{
  "num_hidden_layers": 11,
  "hidden_size": 256,
  "num_attention_heads": 4,
  "num_key_value_heads": 1,
  "head_dim": 64,
  "intermediate_size": 1024,
  "vocab_size": 1024,
  "hidden_act": "gelu",
  "norm": "layernorm",
  "norm_place": "pre",
  "norm_eps": 1e-06,
  "positions": "rope",
  "rope_theta": 10000.0,
  "rope_fraction": 1.0,
  "qk_norm": false,
  "attn_scale": 0.125,
  "bias": "none",
  "tie_word_embeddings": true,
  "parallel_block": true,
  "extras": ["capped logits"],
  "init": "uniform",
  "init_std_qkv": 0.0414,
  "init_std_o": 0.0,
  "init_std_up": 0.0414,
  "init_std_down": 0.0,
  "optimizer": "soap_variant",
  "learning_rate": 0.00323,
  "beta1": 0.95,
  "beta2": 0.95,
  "weight_decay": 0.06,
  "lr_head": 0.00547,
  "warmup_steps": 200,
  "schedule": "wsd",
  "decay_fraction": 0.693,
  "decay_shape": "linear",
  "final_lr_fraction": 0.0,
  "batch_tokens": 32768,
  "max_seq_len": 1024,
  "doc_mask": true,
  "train_tokens": 224800000,
  "max_steps": 6861,
  "dataset": "wikipedia_en"
}
Each number is 128 + 24 x the weight over its row's rms, rounded and kept within 0 to 255. Layers, rows and columns count from 0. The size above them is the row's rms in percent of the matrix's.

# layer 2 attention query, 256x256, rms 0.144, rows 0-4,64-68,128-132,192-196, columns 128-255
size [101 104  94 122  97 102  98  90 103  99 105 100  87 102  94  73  62  63  63  67]
[[114 138 163 149 102 144 142 156 100  95  93 102  92 140  81 112 132 103 143 131 144 131 173 145 106 124  93 127 150 123 125 122 157 129 174 162  62  84 158 125 115 119  92 117 117 124 126 123 144  88  67  88 153  76 126 103 161 117 115 124 139 139 163 133  88  97 115 117 118 162 132 151 124 124 137 153 130 141 158 128 127 140  92 128  96 133 157 183 160 127 142 164 131 155  98 162  93 131  88 157 117 157 128 120 116 142 141 102 119 129 142 129 131 108 117 159 128 115 178  97 154 123 150 131 150 181  90 145]
 [168 152 115 125 132 163 145 108  93 131 150 141 156 137 131 125 175 126 177 141 116 152 100 140 100 108 165 100 132 148 142 146 129 136  89 114 100 145 125 126 148 110 158 134 148 114 113 127 124 149 158 143 135 106  97 121 137 123 146 127 119  79 131 148 122  64 130 142 116 139 138 152  99 121 152 111 147 193 127 132 147 156 156 121 127 128 118 135 129 158 129  79 101 134 149 149 112 101 183 131  88 126 109 121 116 100 125 103 159  98 125  95 134 120 154  72 108 127 145 131 117 117 114  89  94 131 154 103]
 [128 108  95 131  96 163 164 165 129 194 141 148 143  81 126 111 103 170 102 132 140 122 169 143 151 137 147 103  99 165 156 127  93 164 109 113 136 154 148  89 149 113 167 156 117 111 162 138 120 117 157 155 107 171 185 173 108 163 129 140 113 139 140  68  87 122 146 151 103 132 109 106 116 158 126 131 130  94 108 151 153  76 163 115 130 124 139 139 133 118  99 114  96 150 113 149 149 160  98  84 109 118 111  94 124 135  85 111  98 118  91 118 118 139  83 129 134 117  99 171 149 132 105 159  96 128 149 152]
 [111 103 146 135 141 158 151 111 103  93 198 149 140 140 103 121 143 112 165 138 132 187 112 118  94 130 141 112 112 126 155 129 116  82 181 111 162 134  95 143  94 109 148 129 157  97 123  78 118 166 145  92 173 116 164 116 116 135 149 127  92 122 100 115 165 125 100 103 130  79 125 125 120 124 152  84 126 128  96 125 123 170 160  67 189 108 105 146 140 114 155 107 144 103 157 126 138 118 185 114 143  97 153 103 138 127 170 140 156 133 136  98 166 127 132 114 104 131 146 112 155 163 131 109 150 121 129  77]
 [174 145  87 188 108 131  81 104 129 132 175 120 131 138  99 159  96 126 166 142 165 141 111 106 175 105 131 144 100  83  89 128 136 107 151 112 144 104 113 150 121 129 179  63 117 155 113 129 145 139 113 110 178 122 114  91 104 146 151 167  99  90 139 162 127 120 117  79  96  89 157 104 140 110 108 122 125 154 116 134 160 150 148  93 180 142 100 114 144 142  98 164 113 127 133  78 111 127 169 128 106 145 124  93 110 128 146 168 101 133 104 104 151 155 161 135 107 119  99 137 138 100 130 120 141 142 140 135]
 [143 125 125 127 164 129 126  89 133 124  73 116  87 158 120 112 173 145 143 120 164 133  93 155 128 113 158 167  90 134 132 139 165 139 117 131 115 147 177 135 138 146 151 125 124 131 122 131  94 160 103 124 111 122 153 118 121 157 131 121 115 196 119 118 141 178 117 163 143 137 150 162 124  72  98 102 136 122 125  98 139 117 130  98 112  85 104  83 124  97 137 134 143 134 149 141 119 106  95  78 143  92 126 123 147 113 161 151 162 115 141 132 139 107  99 141 163 129 125 117 168 161 124 161 102 141 148 132]
 [ 94 132 152  95 132 124 120 116 102  99 120 143 128 136 102 141 140 113 148 138 132 110 140 128 132 117 155  88 112 133 132 156 109 136 132 123 115  99  64 153 130 144 126 118 101 106 144  77 125 102 128  81 136  96 180 110 141 148 121 137 178 141  81 127 105 151 135 130 157 141 148 124 124 161  94 119 113 133  94 122 144 145 106 109 192 139 127  75 119 139 106  97 110 108 144 137 117 153 132 161 111 142 132  94 142 163 140 121 148 164 111 113 157 127 116 113 125 152 162 120 115 141 117 126 154 137  97  96]
 [112 175 150 126  81 140 128 135 159 147 103 119 144 100 144 146 122 124 125 182  67 108 151 170 156 103 117 119 170 100 122 149 136 118 120 112 119  77 116 108 144 114  92 131 103  92 108 144 108 115 114  78 126  95 156 122 126 125 132  79 134 160 181 148 112  78 146 122  80 118 162 116 117 120 147  93 139 138 111 124 172 130 144 124 112 144 124 129 148 161 114 117  88 131 115 135 112 134 142 144  92 150 112 148 131 121 107  99 129 116 128 140 117 142 131  93 102 146 125 135 111 142 145  94 127  94  97 105]
 [144 160 112 142 149 129 154  91 148 104 114 121 153 131 105 113 156 126 111 119 129  66 121  90 148 106  81 192 128 138  92  96 139 141 128 142 104 125 170 102 137 102 195 145 130 139 117 127 133 153 160 114 102 119 115 150 118 102 135  97 161 129 114  99 139  99 143 115 197 153 142 166 121  92 178  88  95 121 118 148 124 152 141 124 122 153 126 127 112 115 103 117 157 136 115 141 111 134  84  98 188 164 126 101 173  88 127 115 129 103 141  91 112  82  98 100 120 133 127 104 142 143 121 159 134 135 149 117]
 [149 153 135 124 107  92 173 140 130 137 133 134 119 118  98  92 185 119 102 123 118 118 155 113 131 110 120 156 106 110 118 157 149 128 118 108 120 114 159  98 107 122 170 132 169 156 122 141 105 175 119 197 121 107 178 100 148 130 178 121 160 165 161 130 102 103 131  85 197 120 128 142 150 126 109 103  96 145 111 110 108 100 137  61 157 122 130  82 136 160  86 133 115 131 107 131  94 110 136 145 128 153 113 127 105 135 142 208 145 164  97  83 103 140 152 130  93 128 111 175 136 125  98 104 105 124 105 139]
 [137 137 139 120 100 140 143 131 121 115 140 104 138  97  96 157  83 113 119 138 107 116 159 100 115 138 121 114  85 125 114 132 162 101 133 133 115 125 167 111 130 130 151 109 149 109 120 117  87 113 116 196 134 128 190 131 155 158 157 132 130 158 145  94 108 144 147 137 147 130 130  90 148 132 143 184 148 126  73  81 144  88 143 107 154 143 155 152 116 151  95 118 135 122 136 100  88 151 121 135 121 163 132 122 129 154 121 125 137 127 128 111  93 152  97  84 120 139 148 142 109 136 103 101  85 131 150 106]
 [ 94 107  95 178 140 145 134  84 113 105 119 183 169  98 122 136  72 162 120 178 143 128  91 150 147 152 114  51 161 121  91 157 121 127 126 107 108  96 184 108 118 127 101 151 148 117 165 128 159 152 106 146 132 135 130 119 128 142 101 143 137 111 107 120 153 128 167 139 123 170 143 170 113 118 149 125 122 142 154 140 156 150  80 178 155 127 134 126 127 153 173 142 162 123  93 128 124  80 128 120 138 138 139 100 147 118 113 118 131  90 137 113 130 140 161 121 114 119 124 137 149 118 166 110 146 127  97 116]
 [161 129 120 118 141 126  92 137 150 152 135 181 110 151 133  94 110  83 100 155 159 125 107  97 112 116 136 113  93 125 173 184 148 138 152 119 110 129 135  94 100 130 163 118 169 122 115 114 106 174 114 209 152 108 149  65 128 126 117 136 114  92 151  87 152 136 121 106 154 157  99 152 114 162 152 120 157 130 123 158  95 127 127 139 106  81 150 119 116 154 140 125 149  98 121 130 119  92  94 114 123 110 157 125 124 127 104 167 114 137  85 100 133 101 165 130 104 120 125 164 104 122 165 162 104 136 103 151]
 [130  92 167 101 135 148 120 157  97 120 140 157 126 144 127 173 114 119 123 105 112 180 110 140 201 110 189 114  93  99 112 131 124 136 120 157 157 122 123 127 139 121 134 134 124 151 131 135 120 163 150 123 106  97 121  86 131  96 116 138 103 150 131 119 120  96 124  98 147 139 125 166 115 125 147  84 164 178  79 136 112 166  73 123 100 135  96 117  92 116 160 132 148 151 154 128 150 158 143 145 150 128 128 128 113 106 154  90 134 111 100 153 134 140 128 121 146 165 111  96 126 102 173 125 145 140 158 135]
 [124 124 116 173 120 132 123 114  82 135 152 150 112 120 119 134 136 193  77 174 160 124 134 170 142  90 108 109 121 122 117 127 124 121  58 153 157  90 136 120 131 142 152 127 114 129 154 120  80  77 135 155 152  86 169 148 112 129 149 110 163 139  98 140  97  88 114  82 127 119 130 112 152 148 109  64 123 171 132 146 140 134 108 150  91 142  78  67 162 121 137 117 146 144 131 131 120 114 131 115 119 106 116 119 120 120 146  89 108 110 141 117 130 182 172 103 124 132 126 142 126 128  86 105 121 112 124 159]
 [150 114 114 157 145 101 105 128 112 141  74 104  95 144 130 125  96 126  93 116 134 159  66 108 166 100 159 117 134 124 129 125 177 112 174 127 109 101 146 121 108 140 170 121 115 152 160 164 145 129 131 150 137 110 139 112 143 134 132 158 163 132 152  48  87 128 167 128 125 142 158 123 104 119 109 169 161 114  52 128 114 127 141 109 126 167  93 119 106 160  85 156 144 131 164 138  96 119  91 146 101 135 125 141 143 157 137 160  97 134 120 116 131 176 137 161 111  96 158 115  83 148 174 111 116  94 122 113]
 [125 137 126 138 114 100 132 164 143 120 109 163 175 140  78 127 110 117  96 166 123  72 104 157 148 134 198 116 111 134 116 158 129  91 143 138 146  98 135 100 147 152 111 124 184 158 132 153 172 104 103 114 109 116 100 132 123 184 151 128 161 141 122 165 125 144 117  90 115 143 143 102 132 140 131 142 113 122 146 126 152 118 123 129 134  83 146 169 145 149 100 128  97 156  90 144 131 133 111 127 115 121 119 132 174 114 161 130 122  97 163  70 124 114 126 155 158 109 145 101  92 154 134 119 143 144 105 108]
 [108 162 154 138 136 122 110 156  86 125  96 132 118  97 103 121  78 125 110 149  90  84  99 140 116 106 169 111  53 170 121 162 170 144 118 124 111 119 143 169 117 130 121 138 133 149 137 110  89 120 115 131 131 120 158 104  86 129 163  77 148 134 144  90 122 126 119 157  92 158 136  79 143 104 116 166 123 140 110 132  95  93 142 109 148 112 134 130 149 121 106 149  80 114 143 160 127 132  93 134  83 143 150 155 127 141 144 129 116 107 151  79 114 148 106 132 135 101 124 137 117 155 124 129  95 117 161 103]
 [128 139 131 122 103 122 123 143 160  82 101 163 143 137 103 128 121 102 133  90 146  85 146 121 131 129 139 128 106 144 176 138  74 131 133 118 145 129 140 145 125 140 112 131 144 101 136 152 183 100 112 143 103 146  94 153 115 150 111 125 120 113 142 152 136 168 144 116 111 111 111 118 149 132 138 137  93  98 174 137 129 111 134 135 130 132 129  97 118 132 132 134 127 144 137 163 153 142 106 119 115 163 100 105 156  73 109 146 142 110 108  87 137  97 148  98 159 166 155 135 155 106 116 140 119 106 126 110]
 [164 148 122 145 143 121 125 147 166 103 126 143 115 140 138 124 100 113 136 107 140 131 152  99 168 121 149  72 141  69 138 133 112 130 118 117 115 101 175 149 128 130 120 140  79  97 114 155 122 103 111 117 138 125 142 145 164 102  83 131 187 131 145 116 125 126 157 136  99 114 110 119 113 170 116 101 117 143 140 140 113 109 175 144 127 118 107 134 108 173 143 167 117 171 115 144 135  97  71 113 122 140  88 105 125  99  95 126 141 141 132  98 165 109  84 147 135 168 120 114 109 111 128 128 115  98 141 154]]
# layer 2 attention key, 64x256, rms 0.135, rows 0-4, columns 128-255
size [ 89  79  89  83  87]
[[129 112 126 164 141 124 130 117 140 115 135 121 119 102 124 126 104  89 110 119 125 123 107 114 160 113 194 148 127  95 126 157 100 151 154 126 172 136 158 105 149 118 153  94 121 127  87  94  91 126 127 159  87 120  43 165  42 115 141 157 132 117 120 139 153 150 102 137 100 111 107 150 157 128 128 116 140 139 146  94 100 109 110 118 122 131 153 118 145 122 123 103  91  94 140 126 146  97 119 172 153 110 148 149 103 151  82 139 107 170 146 152  97 155  93 169 106 160 111 149 109 138 130 173 133 102 136 152]
 [134 157 120  96  96 136  81 106 144 131 161 128 155 132 123 157 103  90 120 105 151 113 113 156 152 110 114 127 125 118 179  93 104 149 113 114 127 158 151 157 114  83 147 125 108  95 153 132 132 105 114 143 154 108 111 153 157 136 137 119  99 130 155 150 162 125 123 148 104  87 136 127 138 126  96 103 142 150 109 139 117 145 146 157 154 127 107 149 129 138 153 130 112 103 133 156 118 114 102 159 128 114 118 101 145 114 128  99 114 115 125 142 149 102 112 138 146 138 165 123 157 118 156 145 131 129 168 148]
 [116 131 107 114 140  98 143 168  92  86 112 125  76 119 139 152 135 163 116  97 144 118 154 144 139 153 141 111 153 128 124 172 132 103 134 139  70  70 145 131 123 128 107 108 155 132  93 164 145 128 102 113 131 161 126 133 111 114 118 107 171 120 145 133 111  87 180 101 116 117 162 150 134 113 136 169 135 123 162 130 160 132 107 118 129 164 137 120 112 102 133 152 121 103 136 124 154 122 134 129 105 142 120 147  99 173 168 113 170 117 219 142 131 192 152 130 204 109 116 172  92 127  95 100 119 165 148 102]
 [ 86  99 134 133 144 103 156 129 133 175 118 105 156 122 136  88 146  95 130 159 122 121 118 138 118 152 118  83 109 142 157 124  84 128 130 130 142 159 162  89 164 147 107 116 118 143 150 170 125 107 150 165 102 112 129  94 114 126  99 107 160 121 148 133 104 132 138 143 159 100 100 112 112 132 139 114 113  87 191 136 110 116 134 119 104 166 126 136 122 113 112 158 108 137 147 102 114 119  97 125 141 112 143 121 114 126  69 125 132 147 103 109 125 111 139 175 137 149  86 133 149 104  81 128  93 125 118 153]
 [150 116 116 134 156 154 143 138 131  87  76  78  98  81 120 119 117 116 166  76  91  68 160 123 211 138 100 139 131 144 129 108 111 146 163 151 128 163 121  85 144 152 177 103 113  81 126 113 143 160 102 122 103 151 121 101 140 122 121 129 123 152 128 111 115 121 146 101 159 125 129 138 144 109 184 176 162 115  94  78 100 157 101 128  89 106 167 128 152 132 115 172 128 153 120 131 164 149 128 146 146 156 155 129 112 122 124 131  61  86 126 126 131 141 115  99 149 124 148 139 121 156 142 152 118 118 139  84]]